{"n_layer": 14, "n_kv_head": 1, "grad_clip": 0.5, "decay_shape": "linear", "batch_tokens": 16384, "doc_mask": true}
Each number is 128 + 32 x the weight over its row's rms, rounded and kept within 0 to 255. Layers, rows and columns count from 0. The size above them is the row's rms in percent of the matrix's.

# layer 10 attention query, 128x128, rms 0.063, rows 21-31,53-63,85-94,116-126, columns 0-127
size [ 86  91 106  85  79  86  99  90  78  97  90 101 102 106 110 115 119  86 101 116 138 109 108 123 108 114 121 124 114 122 130 129  83  72  98  89  85  87  77  89  78  80  75]
[[ 84 143 100 116  76 127 144  97 117 102 182 167 179 147 149 170 117 151 119 149 150 136 117  86  62 140 125 140  57 128 205 122 130  91 147 132 125 176 163  88 113 103 127 140 166 152 115 100 108 122 151  60  99 120  99  69 154 102 106 101  76 117 121  98 123 132 156 143  71  99 125 156  69 193  93 101 193 130 106 120 147 127 128 127  97 185 118  86 148 114 143 107 143 171 185 175 198 167 147 104 149 191 117 133 156 108 115 126 150 158  82 153 105  96 118  77 122 127 119  97 160 138 168 145 145 135 195 112]
 [127 125 160 113 114 138  72 106 119 110 142 141 152 177  93 112  63 154 135 163 148 156  96  69  68 190 106 147 145 144 121 133 110 153 131 131 198 171  85 111  73 112 142 158 144  84  98  69  89 124 131  77 112 110  95  95 114  82 118 129  64  90  95 126 143 182 165 124 126 144 100 136  70 148  72 105 112 120  92 179 162 121 150  88 111 113 113 135 118 107 152 149 189 115 164 174 126 161 132 130 158 112  78 110 109 117 189 138 138 111 133 132 136  78  93  59 123 161  80 139 191 158 135 134 105 157 192 152]
 [122 134 172 140  76 151 116 151  96 114 121 159 184 123 115 125 145  99 157 176 136 130 126  99 127 152  33 141 194 159 146  81 122  87 113 146 143 109 154 125 102 121 135 134 101 163 171  56 118 126  95 102 183 136 130 109  91 142 113 123  94 140 155  69  96 145 170 106 210 137  87 144 143 158 131 117 145  87 117 118 159 147 159 177 117  81 137 101 178 135 104 114 130 186  44 121 123 167 124 103 149 109  90 155 175 102 136 160 116  92 162 158 124 119 129  97 168 101  93 195 119  91 113 207  80 130 152 153]
 [174 160 152 142 136 132 189 180  66 102 170 137 101 106  94  82 188 100 140 124 162  98 138 160  95 118 157 102 135  72 167  98 129  92  94 113 111 104 152 104 162 101 142 143 115 109 182 162 164 152 125 144 146 158 112 136 117 125 135 223 131 158 114 105 137 129 112  94 159  89 108 149 136 159 222 153  91 147 113 162  63 122  85 158  98 125 122 119  88 117 111 143 186 153 144  86 173 128 143  94 138 202 145 146 117 164 109 153 131  80 179 104  73 115 104 117  84 109 124 159 105  90 102 127  72  89 153 143]
 [117 124  93 137  91  78  68 125 158 189 146 106 167 102 142 126  99 121 145  94 138  96  42 117 115 136 143 127 180 112  88 119 154 178 179  88 105 101 106 168  70 164 148 146 139 117 172  84  59  81 104 126 114 107  74 131 162  96 166 104 128 147 163  70 144 101 126 153 135  92 106  69 142 127  99 125 114  68  97 151 155 139 145 121 123 145  80 191  93 168 135 169 111 121 159 129 108 115  45 131 123 141 161 149  82  96 163 127  83 129 101 164 175 115  85 139 159 108 128  88 116 149 125 103 167 108  84 157]
 [ 96 106 149 103 126 124 118 163 154 120 122 136 134 140  56 134 169 163 109 219 124 155 173 157  98 169 113 165  74 136 171 108  83 156 153 201 145 185 100 102  82  98 124 174  97 139  95 104 151 151  74 121 123 124 101 148 133 109 163 135 136 107 186 136 136 142 110 173 141 161 130 139 153 139 115 101 104  93 163  62 148 105 158 150 143 182 120 109 163 133 157 112 104 125  66 178 172  99 176 148 125 124 131 142 134 138  69 153 135 192  89 136 176 207 174 122  88 117 114 110 183 119 131 159 111 173 149 138]
 [146 139 117  63  64  92  69  89  97 100 121 112 159 120 140 162 182 131 153 147 150 225 180 123 115 133 153 125  95 122 184 129 165 169 100 165 110  84 151 112  57  93 103  96 132 102 137 157 162 176 138 182 137 123  79 123 146 134 145 110 119 198  93 180 135 142 110 127  58 118  67 149 144 147  96 113 104 151  81 124 157  77 122 107 121 121 103  86  83  96 157 107  93 169 126 161 151 138 156 172 141 117 177 117  82 121 137 121 152 137 151 123 107 184  87 134 105 130 110 104 178 118 137  87 171 125 134  96]
 [142 101 108 141 148  98  98 140  86 182 181 117 134  81 164 147 135 176 101  98 140 157 129 142 124 136 161 127  76 119 141 121  92 191  88  82 132 180 100 106 140 186 165 143  84  82 123 142 143 139  95  92 126 169 125  83 137  92 123 136 155 194 127 180 158 179 136 188 105  66 141  90 127 112 176 114 151 110 178 178 108 130  84 105 138 173  94 163  75 157 174 187 161 145 183 121 133 174 150 169 115 144 181 112  94 169 153  95 109 129 143 149 143 163 128 129  89 143 141  93 175 150 128 110 115  75 137 166]
 [ 78 150 126 140 122 119 162 152 140 146 108 170 162 219 105 180 129  77  98 101 125 125 131 141 136 166  96 131 148 136  81 184 135 103 128 106 155 130 170 129 164 142 213 143 195  83 166 159 122 117 118 125 141 180 185 136 130 176  75  69  99 129  71 135 168 184 123 158 154 135  99 150 164 141 103 118 120 135 162 121  83 123 163 135  98 160  74 122 183 119 117  58 105 142 120 114 148 105 138 137 118 119 156 120 184  73 142 108 116 150 118 111  97  69 144  82  98 138 185 124  95 175 121 109 132 190 137 148]
 [103 175 108 149 132 173 201 155 151 121 105  82 130  74 142  87 101  94 156 144 136 149 160 165 131  95 109 169  62 108 102  93 137 140 123 165 101 134  93 169 116  71 113  92 107  96 155  98 157 131 110 120 112 124 139 183 113 101 137 136 155 149 111 190 163 158 112 103 121  64 135 116 188 108 168 101 105 115 124  97  83 172 168 159 147 141 106 152  96 129  81 142 164  43 169 142 132 120 147  95 158 153 113  82  27 122  95 113  93 138 113 127 144 151 176 141  84 128 196  97 150 118 118  86 137  98  95 126]
 [ 84 115 119 138 112 169  89 101 129 102 136 159  90  98 117 175 111  92 132 131 136 116  81 120 145 126 107 139  81 145 116 120  96 181 161 133  96 121 128  94 146 147 143 164 124 128 108 110 144 147 145  56 107  91 146 191 121 117  76 109 104 120 159 114  73 169 178  41 110  92 151 146  87 106 201 173  83 123 135 155 157 116 157 157 123  89 160 115 120 148 143 103  86 164 154 139 134 148  74 135 221 157 128 146 172 162 159 107 193  69 151 177 152 104  86 149 177 142 119  99 167 136 171 129 191 133 148 112]
 [140 145 143 123 151 105 135  63  87 109 171 157 185 138 203 152 149 165 141 177 165 162  85  89 135 129 117 103 154 113 143  75 171 102 179 209 136 195 137  69 152 116 116 176 109 135  99 135 112 130  91 114 140 148  69  96 131 138 121  72  95 117 109  92  82  74 123 159  97  64 110 145 167 167  94 105 162 114 104 139 116 107 149 135 154 127 156  93 122 160 132 111 110 115 103 176 122 176 195 113 133 140 162 127 126 100 106 138 138 139  97 166 154 137 150 127 114  73  99 106 134  67 144 124 139  44 172 142]
 [ 90  99 113 101 101 137  47 105  91 178 147 141 128 154  73 134 116 151 153 187 100 124 103 115  78 148 170 148 128 151 165 123 125 168 157 142  82  79 127  86  90 145 135 195 108  92 125  98 126 120 159 145 194 107 124 131 102  36 123  78 161  77 146 114 119 135 163 128 131 115 103 108 109 205 167 116 115 133 128 102 130 142 135 159 142 118 165 152 161 156 160 130 189 165  76 156 163 115 120 136 161 107  96 142 132 102 140 123 166 120 147 136 110 102  34 125 158 139 118 110 192  94  74 120 200 142 136 109]
 [106  86 129 128 121  91  94  47  72 110 109 148 121 106 182 143 147 140 113  70 157  97 113  60 103  96 163  99 183 153 133 138 162 164 116 119 184 133 131 116  83 100 130 175  91 153 149 129 117 133 145 127 183 128 150 115 123 198 122 150  72 157 124  71 131  37 124 102 149 142  95 133 100 169  86 101 131 121  99 180 159  94 178 144 113 111 180 144 171 152 104 138 103 117 103 130  99 127 132 137 176 115 105 134 192 142 148 164 131  83 159 141 127  70 115 119 186 137  68 130 144  82 120 186 124 152 156 135]
 [151 109 133 146 160 163 142 151 112  95 129 129  76 129 115  49 188  78 111 114 134  81 125 148 102  84 147 139 105 135 154 111 117 125 107 133 129 170 144 163 187 139  99  76  91  96 119 155 135 100  95 182 140 202 107 105 150  93 152 120 143 176  93 117 152 130  85 132 139  53 156 116 116  72 180 128  50  83 173  97 142 107  69 130 175  72  88 158  85 108  97 182 188 128 164 106 112 132 135 130 144 159 147 134  87 161 158 145  99 117 123 134  77 149 174  74 106 105 134  92 118 110 148 119  86 137 121 159]
 [156 164  99 105 134  93 105 105  99 151 109  83 154  72 108 107 132 110 142 100 184 149 110 115 147  78 102 133 134  83  91 159 179 112 115  89  36  96 163  59 100 142 109 149 136 108 195 112  87 126  80  41 114 141 114 100 105 140 138 122 141 154 110 112 112 140  68 164  96 121 100 170  92 131  92  88  82 121 147 130 132  89 107 153 139 103 121 162  89 100 148 125 142 121 175 121  78  87 109  62 130  24 141 119  96 129 142  81 116 157 131 104 142 137  97 185 117 101 143 130 124 103 107 113 108 121  99  76]
 [ 78 143 115 132 110 164 148 166 153 174 128 131 190 136 121  99 144 164 117 176  68 146 122 128  94 114 110 167  99 106 127 135  77 129 149  85 117 136 138 183 120 113 116 162 109 158 106  57 153  88 106 137 104 169  79  92 156 122 188 137 142 136 184 133 180 218 120 180 158 172 141 150 125 102 100  67  94 154 144  92 166 156  99 105 152 124  65  87 121 122 131 112 152 124 135 122 110 111 167 162  87  93 136 126  78 113 155 150 106 167  77 117 166 168 153 131 101 106 180 142 136 166 206 148  81 107 131 162]
 [146 160 152 100 131 146  76 117 137 136  90 135 157 113 169 120  93  82 190 156  95 167 110 151  79 143 143  85  84 144 122 163 194 162 101 176 147 125 155  70  89 142 138 109 143 122 163 126 114 150 191 120 131 124  89 142 163 108  92 119 144 171  97 117 120 130  88 117 148  83 101 158  59 148 112 123  66  88  40 129 103 144 126  92  44 117 142 182  99 136 135 108 133 122  89 134 103 108  54  81 170 141  94 144 110 137 107 134  95 153 183 132 121 105 147  89 124 133 148 107 169 138 136 137  86  98 180 187]
 [137  99 122  50  84  98  45 111  97 106 176 166 124 104 166 160 122 112 130  96 139  62  91  87 114 173 168 135 198 107 183 155 167 204  92 169 110 108  74 176 104 149 161 135 155 102 154 198 148  98 128 137 110 117  98 111 128 119 104  67 111 135 144  69 115 112 118 133 154 148 122 102 156  87  96 119 140 168  81 131 108 136 119  86  83 139 152 210 116 147 154 116 162 164 115 103 151 134  90 133 144 194 110 152 178 123 137 162 139 118 137 120 113 124  92 126 139 112  99  81 108 131  97  99 132  90 102 133]
 [100  93 137 194 119  96 167 128 136 138 137 145 133 151 159 136 112  96  75  63 126 131 168  85 108 184 155  85 170 145 113 157 155 153 133  83 154 167 132 134 156 152 118 149 155 129 105 126 137 102 174 113 130 174 141  91 112 171  81 110 152 151  89 204 169 172 146 143 150  76 150 109 180 111 132 106 127  95 132 140 154 174 158 139 122 139  80 153 120  88 104 142 121  74 113  94  70  65 150 111 130 149 138  78 111 137 178  75  64 112  89 158 110 114 167  62 130  95 192 133 100 149 138 160 124 141 162 197]
 [130 191 101  72 109 104 147 171 113  47 155 131 124 125 155 110 110  98 132 138 153 135 148 203 131  79 116 165  66 124 128 119 127 146 132 162 127 114  84 132 128  67 140  84 133 147 169 139 158 108 158 103 111 157 112 104 132 126 156 158 154 154 109 169  98  85 110 151 111  95 215  98 145 115 175 156 131 106 124 126 120 121  81 137 110 138 141 161 102 148 122 159 157 100 222 107 175 132 129 130 183 166 103 110  78 163  56 109 132 200 116 140 133 144 132 147  47 134 135 116 176 152 151  76 144  99 104  82]
 [168 124 156 145 114  90  94 151 176 142 188 110 180  89 134 158  97 116 118  70 139 140 111 124 104 165 102 145 128 116 108 123 151 148 133  95 100 143 141 146 122 171 130 129 149 111 125 122  89  67 196 109 109 107  68 151  83 163  92 106 131 196 101 142 106 122 195  81 183  67 139  68  89 106 156 149 111 140 110 174 170 189 102 136 114 145 102 168 112 109 106 136 121 194 172 127 136 123  95  96 110 112 177 133 138 117 136  59  63 110 119 135  75 160  69 120 136 156 145  81 110 121 140 135 194 125 135 174]
 [161 124  61 122 155 129 164  27  98 118 159 175 206 108 198 131 141 129 133 167 236 134 132 121 118 131 108 127  95 108 134  93 137 103 137 202 118 165 132  65 130 116 140 144 145  92 118 123 135 131 155 106 118 149  99  76 132 139 122 133  70 139  91 110  86  92 117 116 120  79 111 180 129 154 116 119 126 125  79 136 160 116 172 113 130 179 109 108 129 227 143 144 139 123 139 124 167 143 188 129 151 118 131 133 109  97  99 155 125 152  95 184 177 101 161 131  61 106 143 133 147  98 126 112  97 146 160 126]
 [131 110 111 122 149 154 149  76 109 144 162 121  98 108 121 129 130 164 146 146  95 112 127 145 107 132 158  75 116 144  84 130 109 165  93 148 151 129 152  91 133  81 193 178 106  66 127 119 117 149 126 144 152 131 158 130  86 110 158 125 120  91  90 108 170 140  94  55  67 135 114 155  62 153 191 110  72  69 100  77 147  97 142 206 115 116 176 154 114 149 160 114 186  98  48 183 147 119 174 115 158 128  52 148  95 138 161 138 143 108 189 159 130 106  79 108 136 131 131 140 171  96 133 146 109 163 144 126]
 [142  84 151 190 155  94 110 107  61  71 118 180 112  63 182 173 172 155 133 127 104 103 140  99 116 128 129 163 158 131 137 138 162 176  86 118 173 159 125 121  77 112 149  89  84 166 119 111 126 120 104 142 122 134 182 113 153 203  97 147  65 222 121 116 132 109 135  90 171 118  98  82 140 142 123 135 174 112  63 155 204 114 141 158 165 121 137 150 140 139  89 181 117 114 107 137  90 141 102 104 156 140  88 114 141 136 163 106  57  89 115 162 137 118  98 103 137 156  99 108 116 147 131 145  91 123 148 174]
 [148 140 148 116 140 179  86 169  75 118 183 140 105 118  97 121 211 106 119 132 180 124 146 177 106 137 172 128 136 126 168 113 105 152  91 133 129 126 132 135 112 146 133 121 102  55  68 130 174 153 135 175 170 152  86 132 171  74 161 118 108 151 162 102 137 122  89 107 134  65 123  92 107 121 186 109  83  86 107 124 116  74 119 128 165  87 115 111  72 137 186 192 165 194  98  93 156 166 116 118 139 191 135 179 104 126 120 169 122  86 146 102 122 122 115 125  90 148  91  61 114 103  95  94  96 146 147 136]
 [138 159 114 123  90  87 114 162  95 186 119 104 112 134 141 114  99 116 158 105 141 114  99 107 107 119  90 156 161  82 101 107 147 126 162  95 100  94 122 134  86 157  95 148 134 144 105 129  80 104 114  43 145 133 116 123 112  99 187 151 156 141 151  80 130  92 112 130 117  96  87 114  99 117 116 107 103  79 133 168 169 103 105 152 149 104  99 217  90 156  77 148 149 181 164 120  57  97 123  75 131  79 159 105  84  90 169  88  52 109 106 143 103 168  47 168 155 157 157 113 131  90  83 113  92 137 103 145]
 [ 93 141 152 164 131 162 194 154 126 159 144 165 150 108 174  90 160 175 100 183  65 134 137 158 112 108  88 183 138  91 153 144  66 120 134 139 136 157 127 143  95  89  75 137  95 180 115  60 155 127 102 115 118 165  84 168 122  98 180 156 135 126 186 107 130 191 108 208 169 166 130 159  99 126 114 120  96 141 168 119 170 162  87 108 160 133 101 116 163 134 116 114 122 151  95 130 129 148 184 159  95 102 108 117 154  87 180 180 129 137  93  95 158 169 144 136  91 117 131 182 125 142 171 154  79  94 131 160]
 [137 176  83  81  83 104 140 159 113 131  93  84 124 140 120 124  75 108 153  97 130 168 161 212  80 126 156 119  59 168 115 101 115 122 119 134 103  97 171 124  98 107 164  77 130 106 174 137  99 105 143 136 128 125 142 124 154  87  78 152 156 156  80 165 105 180 170 167 120  89 138 144 135 111  97 115 139  81  65 118 106 114  97 146  97 128 100 163 145 160  96 102 173 138 143  96 149 155 108 113 153 149 116  94  82 153 106 143  73 166 158 128  30 155 149 124 103 183 215 102 154 128 162 112 126 109 171 137]
 [141 158 107 119 114 123 101 146 117  88 146  95  80  97 159 151  95 137 103  69 134 111 150 150 122 112 143 160 155 121 124 138 139 180  93 110 118 104  62 201 108 140 167 122 131 111 188 202 177  72 122 105 121 151 138 141 105  94 114 108 164 185 137 155 143 138 110 108 120 101 151  97 186  75 192 125  98 116 136 160 107 165 132 126 132 160 135 146  92 161 165 152 165 106 197  85 116 135 126 117 173 178 188 119 113 181  96  89 132 129 158  91 130 138  92 145  92 125 110 102 133 151 101  62 191  46 119 168]
 [140 100 103 150 148  74 127 114 132 111 114 137 169 128 146 122  92  94 110  75 109 119 162  84  80 188 111  73 144 139 115 139 144 156 136  85 146 155 137 165 178 167 150 144 156 130 167 101 145  88 152  99 116 167 118  86 118 210 145  84 135 155 102 192 136 173 172 144 143 117 192 134 154 131 115  48 126  85  91 134 120 209 158 150 118 170  92 128 135  66 131 120 124  73 139 104 119 101 149  99 133 169 123  76 167 125 136  89  81 131  95 151  95 150 177  76 130  99 168 137  98 156 175 145 104 137 181 156]
 [129 172 111  65 113 134 118 200  97  64 164 118 154  97 130 144 134 109 177 155  82 162 127 162  87  96 114 126  87 120 137 129 100 154 177 172 124 158 106 105 110  74 117 128 123 125 173 146 150 105 122  85 128 132 107  99 135 154 148 159 175 166 127 154 113 106 125 165 119 116 160 126 153 209 160 114 123  99  84 127 130 173  92 119  99 136  81 175 135 124  91 133 160  94 220 113 154 126 124  92 190 168 110  97 130 100  73 123 123 208 121 125 140 131  91 129  47 154 116 132 191 189 146  87 145 119 137 145]
 [120 188  97 155  80 100 110 104 157 106 222  90 126 110 158 138 147 104 140 123 132 118 123 151 139 115 118  98 162  98 104 106 107 126 125  57 145 134 166  97 148  88 113 135 109 162  97 169  92 104 142 110 173 129 106 126 154 150 129 164 130  96 133  74  86 114 172 142 131 111 187 126  40  91 125 158  50 116 125 131 165  77 124 126 120 143 165 161 110 160 175  87  91 195 113 153 191  93 105 190 144 143 124 151 128 100 118 140 178  85 159 165 131 116 122 107 109 138 164 137 137 101 147 124 160 224 100  96]
 [119 185  88 182 170  72 197 104 186 127 146  92 110 144 160 135  87 112 133 144 178 146 159 139 173 125 115 117  79  94 141 106 120 118 111 132 120 130 130 110 109  91 119 117  89 126 144 117 157 105 109  64 113 121 118 112 110 197  71 167 109 181  95 116  70  83 116 122 112 134 153 135 162 140 155 127 100 122  85 147 148 124 177 179 177 181  93 129 129 164  78 134 101 103 186 178 155  68 168 113 185 162 184 130 164 109  88 128 105 132  76 166 170 137 118 155 109 131 145 103 142 176 189  99 106 145 149 126]
 [ 68 156 111  88 111 175  48 127 102 133 107 119 127 137 116 143  92  84 181 146 144 115  87 147  98  54 103 160 117  93 101 107  81 149 146 157 113  90 131 108 116 117 128 123 140  60 104  61  94 139 148  35 126  84 105 149 117  91 134  81 114 145 140  87 141 132 151 122 144  92  77 138 163 172 127  93  92 114 111  86 111 110 174 138 137 146 135 103 143 124  82  94 166 157 202 125 143 121  66  91 169 148  95 146 152  96 134 164 136 128 135 139 168 106  87  87  97 104 132  71 162 128  98  80 165 128 184 120]
 [154 183 128 133  46 159  92 107 112 113 120 132 143 113 192 135 109 106 100 121 177  96 106  81 163 118  45 151 128 178 118 117 140 113 159 148 154 107 137 126  90  95 178 145 157 128 166 110  69 150 120 125 213  81 148  94 162 137 150 145  97 126 117  89  73  77 121 120 153 109 101 113 110 171 121 176 123 142 125 136 175 123 117 176 108 107 163  93 136 139  49 117 107 170 152 140 103 118 115  95 162  65 108 127 175 107 134 114 141 162 172 143 157 134  94 116 195 133  59 103 179  97  88 128  88 123 142 114]
 [112 153 157 146 148 170 117  84 166  69 127 130 139 153  75 162 155 131 148 208 144 119 163 130  99 113 162 169  88  84 162 129  63 125  86 108 143 111 135 167 116 119  76 108  35  48 128  83 156 139 125 144 136 194 141 185 136  98 173 119 105  99 115 149 136 131 119  99 133 128 118 104 143 169 187 126  55 111 128 177  91  67 122 163 148 142 156 132 114 143 115 107 178 168 119 110 147 131 123 108 125 151 128 139  84 141 115 160 176  41 131  78 114 102 154 183 104 110 149 151 128 131 146 110 152 159 118 150]
 [160 164 130  90 112 116 105 137 128 131 148  89 118 113 164 126 102 109 148 111  88 128 114 133  93  91 139 177 136  93 143 121 154 138 129 134 125 115 168  97  39 113 133  95  93 110 163  73 110  90 118  88 129 141 130 164  89  93 161 128 154 159 166 155 200 143  94 194 134 120 159 107 124 153 160 134  88  69 104 183 156 148  99 122 144 179 108 180  77 112 142 144 133 101 193 102  72 142 140 101 122  95 166 113  31 188 149  81  87  91  93  92 155 177 125 157 103  81 122 117 150 153 142 108 128  84 116 174]
 [ 95  93 134 147  70 122 162 177 156 152  61 131 143 138 150 151 161 139 115 194 102 141 153 132 113 158  74 143 110 118 127 141 108 126 171 151 102 181  86  42 140 114 174 139 138 114 155  95  98 149  70  88 107 172  73 153 122  94 112 120 107  34 138 105  89 167  78 133 135 151 140 139 127 156 112 120 135 117  98  79 195  88  99 168  84 141 132 106 170  91 150 148 137  93  98 104 142 109 149 151  91 115 110 175  81 115 117 156 114 122 146 177 168 183 143 148 104  88 117 170 168 171 135 111 151 177 134 166]
 [ 76  86 134 112  77  96 123 128 145 138  84 124 168 150 151 163 130 166 120 136 143 139 135 142 138 149 143  92 133 158 180 174 175 167 138 144 104 142 178  77 153 199 131  86 143 218 159 127  66 133 166 173  81 112 104 138 145  79 121 124 149 176 165 215  93 101 130  92 171  83 147 133  73 112 118 157 122 120 134 136  67 167 114  81 141 142  70 218 107 123 115 160 110 143 110  90  94 114 137 137 150 116 137 123  97 145 130  87 112 125 156 139  88 139 145 149 150 110 119 111 126  84 112 150 182 144  69 148]
 [148 165 120 133  71  23 141 121 117 141  77 103 104 154 152 186 104 118  84  80 168 133 148  98  55 122 165 169 118 129 128  74 129 173 177 121 134 125  54 119 129 121 128 163 118 174  91 123  71 118  96 120 125 126  63  91 124  92 153 102 178 117  84  99 119 154 162 172 127  97 146  58 120  84  95 119  88 122 143 133 121 152 114 170 150 164 148 161 115 120 125 148 151 116 150 158 128 121 105 194 128 172 184 109  77  77 150  85 147 153 120 132  72  81 147 143 113 114 126 117 124 153 138 102 142  94 177 133]
 [133  68 132 106 172  92 123 136 151 107 108  99 154 175 187  91  89 122 111  91 108 142 160 110 102 179 141  63 139  75 123 167 113 139 135 121 103 168 161 127 158 178 114 132 161 120 136 111 185  79 170  55 108 177 116 131  98 178 117 139 110 169 131 180 119 168 119 127 131 138 152 114 191  93  85 105 146 108 122 121 150 170 120 165 112 148 110 112  92  37 136 106 142  97 170 144 142 102 159 132 180  95 121  62 139 154 155  81 134 125  34  70 121 161 175 121 125 131 167 101 107 143 146 106 149 102 136 117]
 [128 150  73  74 155 169 141 115 133  94 112 100 141  89  93 125 100  26 150 135 136 102 160 145 128  54 109 157 117 119 142 128 107 136 125 172 107  51  52 164 161  75 134 121 117 111  99 100 135 185 120 120 119  95 114 129 172 136 151  97 149 196 135 174 171 126  91 190 147 105 122 152 202 185 148  71 105 149 126 116  92 105 182 107  98 109 156 143 136 160 118 124 131 123 146  93 141 134 109 120 148 134  54 123  80 179  60 148 119 157 135 185 137 106 117  97  86 127 125 118 143 114 123 113 165 133 132 121]]
# layer 10 attention key, 32x128, rms 0.0759, rows 20-30, columns 0-127
size [100  92 105  97  99 102 106  92  98 105 119]
[[113 197 129 164  97 114 155 151 147 121 161  66 142 159 145 119  81 187  51 165 109 190  91 129 167 125 134 164 129  67 118 126 145  97 160  94 125 159 148 132 118  91 136 111 123 135  62 137 155  71 159 119 135 114 117 141 110 164 154  84 130  91  44 123 140 121 122 103  86 117 177 106 107  85 165 155  73 145 112 114 172 144 133 115 176 124 112 137 114 130 160  83 149 145 160 147 176 115 142 198 139 152 105  94 123  98  82 112 122  73 147 155 196 132 113 159 116 100 161 140 176 150 165 100 175 168 151 174]
 [125 140  45 114  87  91 178 136 146  70 153  83 105 155 210 158 153 134 125 147 175 117 131 140 126 165 157 138  94  41 168 129 145 142  81 193 158 145 136 124 152 103 111 136 161 182  98 170 105  85 101 107 128 173 162 113 108  93 144 102 120 152 135 125 142 157 138 186 101 124 129  72 113 138 161 112 173 121 144 164 104  96 130 125 100 156 126  83 123 181 156 103 149 162 145 139 166 170 136 132 129 127 141 106  99 103 101 159 135 203 102 149 137 170 159 175  48  96 177  82 121  80 163 111 110 122 133 135]
 [107 149  99 115 177 181 118 136 148  85 122  76 127  83  72 179 126 147 175 183 169 134  83 124  84  88 164 125 156  96  63 109 112 155 121 192 109 124 113 140  63 105 162 151 131  95  99  97 112 166  97 120 146 117 104 118  99  76 161 117 136 133 147 128 162 122 109 133  88 144 145  91  88 128 152 120  76 105  54 106  94  82 146  90  72 120 188  80 102 116 192 116 151 165 120 164 184 141  86  94 172 100 144 142  70 137 131 148 108 184 155  97 153 150 134 120 109 100 152 168 139 114 131  71 122 137 146 135]
 [147 133 123 147 104 108 121 108 138 114 189 149 106  71 131 169 112 131  44 121 110 108 110  98  84 162 110 132 120 154 111  94 134 187 124 146 113 127 102 105 124 152 166 185  92 156 129 104 119 135 118 165 183 151 102  79 115  99 128 119  96 134  71 115 119 163 130 119 158 110 148 126 152 110 145  57 130  95 121 156 152 116 164 174 176 122 132 166  83 131  84 128 174 144 140 135 194 194 125 151 197 148 146  78 134 191 131 149 142 138 176 117 161 148 195  76  81  88 118 129 191 123 147 152 111  80 186 187]
 [ 78 106 134 151  96 163 125 137  87 125 133 159 198 125  69  98 157 132 162 131 128 118 165 200 153 171 162 150 137 100 178 125  86 132 147 103  98 117 141 125  94 107 138 152  74  73 128 137 110 154 133 161 189 136  67 143  99 137 168 163 110 154 139 103 144 123 103 142 173 139  72 163 128 132 175 127  99 184  93 156 127  88 137 181 141 115 118 128  97 182 139 164 153 182 119  47 119 125 171 117 150 146 145 124  42  92  84 188 140 120 121 117 107 143  54 124 116  91 131 168 175 139 108 136 138 178 113 144]
 [109 142  83  99  90 132  69 155 135 168 176  85 124  76  79 126 105  93 162 109 110 115  97  94 130 124 108 176 130 106  57  84 186 154  90  84 120 122 121  95 116 141 140 106 119  86 191 157  54 102 157  67 147 148  74 135 158 131 148 109 155 169 143 113 140 139  95 166 139 116 139 117  96 148 102 133  99 126 146 181 182 165 126  92 127 150  55 180 100 134  89 106 130 109 208 128  79 108  71 133 103 101 121 134 137 129 175 112 100  94 102  99 152 151  74 165  99 123 128 135 136  89  85 109 157  79 120 120]
 [165  77 132 138 107 179 173 161 140 133  68 178 120 122 188 108 111 130 135 176  66 161 134 148 172 146 111 174 145  75 168 114 107 102 181 109 118 187 147 144 121 143 138 137 100 159  99  50 162 135  85  38  98 133 132 139 153 106 127 135 156 131 191 161 117 162 117 176 130 170 155 174 113 175 109 127  78 138 119 115 185 141 118  93 144 126 117 109 167 115  66 145 104 148  83 144  98 117 138 175 108 101  64 140 105  97 172 142 132 142 122 138 111 156 156 176  63 108 140 127  85 172 134 135 141  85 125 116]
 [102 116 156  75 113 103 139 144 157  94 139  69 113 140 153 169 173 115 167  96 128 160 161 138 110  89 157 155 183 145 116 106 141 132  98  92 124 127  85 157 109 111 179 116 119 161 169 102 128 128 102 105 146 131 110 149 159 133 126  97 199 164 122 175 127 133 126  33 107 127 164 106 125 159 128 179 109  77  94 130 115 123  89 132 105 113  98 162  86 142  81 170 133 169 154 111 103 136 154 118 165 133 196 152 119  74  75 116  96  97 168 116  48  95 119 158 145 144 148  67  73  22 130 121 102 132 125 149]
 [171 176 172  80 165 149 109 199  97  64 131 116 150 118 115 171 133 110 120  86 181 135 124 162 125 102  94 155  93 137 134 102 154 127  76 130 124 139 122 158 113 144 123 116 117  91 120 191 132 108 171 130 118 179 112 129 132 161 151 138 115 137  91 134 159  81 176  64 120  97  98 102 200 151 148  91  96 194 131 159 101 125 141 152 101 152 109 129  82 128 100 154  92 145 142 116 106 182 149 127 134 197 142 129 113 101  93 126  59 125  72  89 130 110 159 143 123 136  74 160  74  55  95  84 183 100 110 170]
 [105 121 120 186 137  87 136 161  87 109 121 109 192 142 173 147 129  44 130  31 144 155 172 113 120 173 134  92 123 142  93 139 169 128 105 116 163 151 112 174 136 150 155 111 124  98 196  82 156  86 167 113 103 171 129 101 131 206  90 133 147 147 124 149 104 147 123 141 152 141 189 140 177 108  85  99 149 134  98 143 100 127 134 156  94 134 123 127 177  76 113 120  92  49 115 140 131  82 145 128 164 146 131 107  78 140 125  73 147 154  67 143 112 120 141  76 104 103 192 134 103 135 151  95 109 143 181 115]
 [144 173 138 105 134 129 175 134 148 105 122 133 165  92  95 146 138 103 163 148 105 159 157 188 136  68 122 161  91 132 170  78 160 107 169 144 143 109 115 149 119  89 106  79 139 141 138 142 142 119 187 156 151 134  83  86 157 132 149 119 217 143 112 176 133  78  99 159 144 130 128 103 141 189 151  85  95 115 132 137 116 135 127  94 126 126  77 165 175 185 119 178 137  99 178 103 164 133 131 114  86 166 101 162  61 150  42 165 101 174 140 121 109 126 116 178 140 215 114  96 145 131 127 114  86 135  67 139]]